config.yaml
d_model: 96
tie_embeddings: true
init: "normal"
init_std_up: 0.051
optimizer: "soap_variant"
beta2: 0.95
lr_head: 0.00914
grad_clip: 1.0
warmup_steps: 200
decay_fraction: 0.726
final_lr_fraction: 0.0
batch_tokens: 32768
train_tokens: 105500000
Each number is 500 + 40 x the weight over the matrix's rms, rounded and kept within 0 to 999. Layers, rows and columns count from 0. Numbers have three digits each.

# layer 2 MLP up, 576x96, rms 0.22, rows 192-383, columns 0-31
554480457535462503540507437482479459495483480522513501480521513432462552488489520436565598535547
536501494467485473484485512492496479511536485516448528485512467466485521482479494465445502483537
504491524464511409429534491502530517546549502528486514525480564506524550521545507470476480533526
456530496584392499562456469474506506516426541457501494499442412484457464445509530454497512526538
490510447455397407503466524557543545434500440439496440459463472479463474474543524450500515561503
472499431445463561475493508560449504528515509450447547596495484543544480577511500533511498474542
469480561539444510469459443429503499537557445484497560551504482518459507493523527489560571457512
513473577489549472502449535554481469458551477562532488544506480463568518512550512522507448437492
538524503507535453502523445504541548423516519556531424518464472476540482462496491495445531440510
511495536523485423506491568654431473525518485505453430497481540525554506561464550527502477444480
538466443487494456481513461503519471463545554566481493497539497530520499532557506520487430418485
507504520543503490593461481504541487473458507486493450459457453536540479483491488524486507403516
478562571517495524511544522511531484561525469529494517520457507554505484475464536514512432505513
540466516468443522545518463481472447520493524454431511533464530488486489486559489495483514539565
542476567597475516497474509532503468484519463481384499521473526488440460484568508454483462534525
531531537526529513517508603595569517561459529472513500468490542442499519497472439431437534462424
517539488515541390508550508495465450482430502495427495525463530559500555480463414597470503374493
499503483549423486505438553505486467504525533458451407452455527490489598545457456544498484481549
483493486557497528475473496498522469544456496502552522468507441522475452551538527484511467515507
547560487562515510542530501500454432550464513544529489492491510511511494548411497538445459456522
519514505500589528395460523528540447502571548496489558469423543564525472510469431516474477486537
551510482575466487535539490483515525491447534534509478508494546423495511473449544504453443593596
506447516441494493444499532545542478498553550465510470415496500394520521441509435555548566530414
519483613501512516501485540564458530539554393589485461483585565458448476478502654425553459501495
504507493508451427495441514492472452487522440507506515529499496509481515513440485537430534537492
473528521481478534517539527499505559497564623511472504481505568523501461456537505482540506487558
585568457507500474456467546515456515526506553597498514554499440476503526457543444439547463502462
475498499514459481592510559505512529567495467394471444473551471460486514531512492485526486528487
498467489492482531543529482548513536529520455491504468536519465531524471499515543536528462499443
463604461535519467522511528462494505475490491448453421513550489473511465456521517488484506494544
540456500471456492519473470556551500459494516530488531530554445431535540511548469495559429510546
562445488496483563485544472574476502492516458492546553507573489506516532472549571464539434477477
522494508461520522450526474535554466524569532528481598450457445500517523590389431463500490499533
499541516507508459441470483532518445454555435510513523523502513459537520540502509478505457550476
500554467508459433491535460516443558525490485550507483524514500556490487492440498445490515515484
517450494492568538514495522462451505489534534406413419480483477478492509500489512446473511487491
521442516523500514538496496537457528507500554454527567528486413526461528576530546473484469522551
435452527495512515546474534492491483486496466474497437560497454502453508563492487509487530461515
518459419472529517452597488477489490501540511546526381536460548443474524424445504430549456530496
508512478470477543553486475529498476485439451524488513526510560524548487555477499444508522495517
583525492527491465524547510463485481487517431552491457588510508506527481502510443507513548496507
502471497476465503562524483542529528545511536494529532539530522455402428471500462554499473527477
560540519575472496543512461501482542521520513581445498458543530494500507483547539437511509452493
507484460500549407469516503464452499518471422438530492531469525503488465505494501496545581480549
529523470408456520534432511557527483530462492465507516454436453465438552541433521451458534515471
447511529475528476497512486469470544551495531502449533516484478490478462516493538519489506507487
495511509393469434538505507484481486504460472459457463553432576462480462499507482482583521539479
466490521504508499494505482544484428510440510517443457507474456489459469501546496478524529506515
496549496439478464534603505543559543503500477427482508525462481541502472464435407541519464502476
420514585526546422504480507562516457487496507465488487548426512544477533534515497576428476497525
496513471420505519552535548487517543471534568407496415464502455530504531462553476454531558509577
526504519534462533460501424441558396520501469444524561577517457554605535534503458492534481519567
511499547528489519494583477518472617440503464472469547516465590513464503475434454489493472543508
502544509481412420500515422573433392446619478381505548466506429562597614372467405546467533431545
529540443539502446569512533501505446516482493455497491511466498493511473496494412586510470460524
480525496546535509441510518447503501517488532499489555494448497438490468485489472447531522458528
500459525461409462516474525503458464522520535540470547528559545450494451596447430488537535473494
554507527536524498434497511529479504479459500477482555521474540505497510460515551479573464508480
495505537475480458464531645470352520477450488491495459478464523575412487543476540513457421410529
466527505480559517469460497532510492429554536412498433521504490544514504530500495530525534509467
525455572468500525402489551480543380470507495564493498402457577537497509523495547517451523430515
551525501569478518556454440554477476522540454440509502496516479522464562470482532533423502507447
485486509473538521420485551426538518462553538476532543497489491524507491512515498463521564449536
508491495547488516519407468512494462520439571541498458498522567481547526472537450474493506525496
491543533530415463424507521500490579552544451623437474581418531508514472445574510552534452470502
493485582527481463467446554480484488508583461490483446483528494460504450535394486565559501449484
519504501466459549502499454497464416545437464524539483433520479491492492556416520502519471572542
444524473493513465556521427527526464475502460492505454507545505563531490535468523517518451500480
418523518489563510504449515442496542540544542520485428559457454530520570428590442571513451503448
515484487554476502495555476512376458507445460478449507540487450504604435516554563480475482540521
534501585528548514461509537479510462542403545491549502522569534488484554522494536530411540518522
424434489492463535467410541528525499535515494444459529478506501484466505499519530444501468619555
512469488442454529486492526522512465466512538504542419460531515477490503415504534486459504527503
450513570395516452479508557494495508457543499486452507490468486528478483479552509466550480551473
456511549526516500466497485575521565547503493505470521461525474542528500476429472514496463497523
510452517499471512491512502474532435445542459533486508498443471535598485516512487463466487490538
621486513472418522482561501575460536528445504548517501518544441543482501490576563520414510507414
470476501472520519486444487520503483503477498494520514540499501484483444511485439498543508532451
514514450483499479565510476434401555492471459609420445552509486495515520508582395488483538536565
488422449442479452451483548481556464470525507507420534480456497501518508392564441499482537556544
522482465516499492525570513505443499470520504477449481504472476495520503473540512470547495510528
521446453539524501491511481500521512511567563480433515495495538479541530527528439509504525534579
579507514526497463494525522542567496494473568511536500495445476466496473501459502407461474504588
526365540466506528494503500526506502421491547534473517458435471459494505492541564518465414543522
509558484570448501493476532547485501507526540454470495435502479487511471522445505496450558440477
462452526462589490436462541548518429484490436455507521506493547514425462549495480534419521480547
483508493559507484507552484544521473453530519513456502521530513485513499519496484577471472524549
496445530511508546489499481509522494493508524476501410563483464517496532488562551465475511531493
507539467426529517489482464545502445512522531495556431467465486514528502560423582482435559568548
521545530532483507460513477453534479525517546450497467457511499499515486515498470476535486485525
498479534502507539462515631458446480538517453456507464491491501503418467486522514594583506557457
518603489527532555529440450475481465488533550490527446534571527510621454522490513480504513517472
503471493553451536481534503511494448559460449458558528518579465496485490485518567419491483579508
570547513537480516494511442460485535457485445466534504475487427489475536506416535535475491536550
453579523437550557523455510523549453530557493491446530527479529471463447502496502533439491427491
553479439466460459526531469590518481495533574502488488433510500464501510519492494473527563512565
476529456584514460452438565517486468532514546390506476479442511535473478566513532509474478477556
520468516469546479520560519480421480575477543497483494561459476515501472380465454507522535484496
529536477445549533545576531521518573502608505567377370524522485569485452506581499508473458464542
496546547441545541532484556490432428495519470479420434561568458521544520474537516514492522508535
462515525614566427477413550531458453499401482464447502457498486475431469518419392549527530510540
460601473477467507518481542388435448476504580449439525526437495546505429404518530539488469467508
550513523560485514516434532530505539484479545513537544487514551519523512525508474464471513488525
483511559486455519472483484521535562450507600520529465521428488469497494464559490447541502483473
521589492482520492419458499451476503512607471507562571474470487510592567556515454602473545441490
498568450514549511538504518462484499500496526539467550536512475463526539500508452458461505482538
558487578465487508519537516445516443494548578482514487492530533510522471459519483572523481401495
528487452535426448447499472442515506515498487493509489475504503573502492474565495441425488559528
519522554461462488524486549553429476474546505484442461562458572494491511569483467513508442593479
501553528507517500477523492570461530475467470553480510599562484500523509506475475464490563513437
498486462541512503504498509461558474499513457475499501503468515515440583542507474534470524485500
538454533474525435491483511479400508531483478573487485568525474513447483505501460500483493489507
527513537496448534524596493524556433492535520517461534493465478498594555488467499468471538502553
458518460497564470482443456533450465488474520508447531471444472431507539487438459524508527491505
520451556480497495527532510504528465491511488466504504523491477492510515490542514539543493578498
472512475512512449476486496523501496546491521462485464493477515509530474467519449488435493582474
538444484530485564489473502454513507517517507484491465461493444563453489473548524466498561515529
503492527497508481523501476502491456484454480533456506489490514458492444486416548458505493551505
513529484491442504556518414550546485437423567486516474515506582484603510509441489426528461451564
539510496570460568509503384490513412590461526504539522538490523452425429513554517486513508500471
504509504397483462470426526554584476472510505539398500467526516499467407546510511487505483504497
495501475502473516539485457518509500533519407476528507508501448548472500459567560578410481463488
470481475502510468469478468516509539546523489467495458449546472531511561519507511425499404474489
518565524580477429510550465507589551571487593456482487469551560469503425514484507507483469596515
550502560505413513521517515516505403499460482612554477574454455488504494568521465425480516519520
510516546443543500427479498523495473492522500536495469488518500485549507552491498498434397503480
474437557503586472453508571563521444490467480492495510517459492472507489513522492542443535489432
511569676496461515420546475456468496451575486568566423515444365592470548589541497388491495550551
443509466484506489465465454430503531542544543558487515493512479528512491415471439497454516422535
487520467486484453542484502509432457495535521505504508581488431482493536500572549490430565464530
513495515503499456493542547528501451552541485472555496471481519481489513493470454491524456478476
457521513512433416550484551496511481560502565498564491521484558437522493467443502496496513498548
513473536545552524479538512492508512479542575446499531482519495467509525460486399474472475523530
486511446453434488487438488461484484438554387611512448523499510485485483470481532533518466423489
541534452455472456540533443494455471448525510513462501523458522516556516474499480475505497573529
450467553514409547509532544586494484478529476474483509576485411465497515540500519518452474511439
508460527510555480470477498532498490516439521437512506408498446527539518454456515531533501525542
586472536493449489506532539494551528481550542466431450512515450452533410485568481564545521510569
544597456511543444500477539446505481429493553363586494548493506446469540483483431476458610531534
530481566511442503505514533459515452532509476531492482458471398558493499474556462485522502410504
497560493555493493546480489440499491508452485500384492449467455566507465535508532543532535464488
538515555509537507448442542513533500511492536547478546469514554512433467476457503478528467518504
523496514525524563483490537539530539530505496456511420531467598522448428436527501498503537554465
477510499448488496507516605510495405543597409490468552419522493540426485539419488493525468467482
523495529435511500544578510533477461503486467517498469464479415443498506423535475516513474533489
558498489425608562502465457469526458500498513520570516523519531533523479458488489531439555509589
530618545467553559466516508516480512552496467483418470504531542443466489480547514481521500516494
527516472556462510558420435489532507527506476507494474511424468463457513423497488542463426477416
505460513510525500505486533471452470491559446466464514498515472545472519490446473492495511478514
539506453497497519507484527445492516535521496522539482451488498531484539468501468534448463438493
508524452502433545590496538493484508524492493539457461514580478409523465440501533465507480504493
555523442550322413481526494469475385538462462494446477513489528563457555510519463644440542501513
534473494454479502450561524447533436560459486477519432519450552487520473455514510489473532536439
445589536481558496446482423520482504513648518517436503578536498586489475501493460539475521537456
463476473514520456439426436574458456466519496517468472511435481510449445563459563514432531473491
526404521541524517510483466487531487555443503466486492489488451466500478543532548423493538558544
469517536479518436482436526495488431489448493455454461469520447413437558484453507559560513551432
564468476493551585525493500442440483507520607492494481451438518535490512482470539472498576443519
547505515493503455526509585424576508507506515557510493470455505480455536460439500542466451526492
475519563498472530492469572459512494533481489453547574499490464513478572572478520548519538439507
575523534542455471471525499468553586513547495465495521474591449507498540496406478507463425483495
427500569472477451482468488502451461487526514431462492522493539471518573521447485545474469483507
503484526540498486455545569484500495501462522442493514535474537613472490464468557492495495502472
518447520513512440511484510478555434488461491500516491505474501464495480522476506513461452501492
526447547519474561500502506549479544460560476499484481536405474525506502467587486491418488468559
503535515520527535477440442562450511566535527485506544509501562488474502586504523475477522525488
451468490475545469456471515524461528527486492419531561544527503519511533509525497519491505444504
473549542502506537534471527525497525520507535510476493496525480501497478465484466473506522473443
463476530437502484507507518544433480444519462477448531476499448487539472495474500533497499523548
532519587449503497486461580562516510554497510521441520532498482448555500510470516466500477465428
532388535556491486509439547645558509593509462510499483470545521487538468428502460335359357480611
495500499591517498534505554455507525469461466484548547457478404486507472556505511510541502498528
474463504536516515555535550468541468490568477518510527544459415514429562529503567455559596553558
467517466437493462455477512481519506478527514432525482532458482522530469468488466438538484474508
530502547485479517490569420497461486529500477431503405492550533489540491526665513485504490480530
435536503491528541491417479501495495493443487427468477581499491529475471487563509548496507503492
496471522497495533496543536542508522547468502465523458528524466522494506477510531533435545506495
561528486469453463468576538499498524531601439557497464452502530430534486477418474471456511543521
450546482427520483478443524482561382551508491524528463512509581511467499558523509546423567589596
552493486470468473557531555474495464555500461435486456543550513504496459476552551534462508578528
547485469512403489664506519501478508479422498391526444452491402493499506556442561482522472555574
546502494527486533531488474504468551480494524534463529551452460492526556557506462497498473472451
506563534508514555440549555500485490471476576452478517486515455505451461561467496430498540469564
488465569480475473551481461570459432486446474513444389519538536411489518574534557478539411468491
501538436545453437517499540559472545468478513475426503505474531500488526454516551563488504513523
527545497485532528543583466519458507472507428486491491503533461517475519519533529463567511525496
401424602517523594492520496532484536529543508465431471513471471480504500451553434474556470460517
501533541447460464466553507478500513497512499468467494518485518564543551476538459555397488502470
461559578513471475568497549516549463535481522500522522522500543497532531510469475489497510485529
506512491502449495489517503425525515470518464531460485523476499490494523509544515559474504498503
511463547473512526513499548551549526513512457527556493537484488521469490592459584514477521515485
515470480511519507492506496529515459524521522441457484559522456513482461480506497524535507550507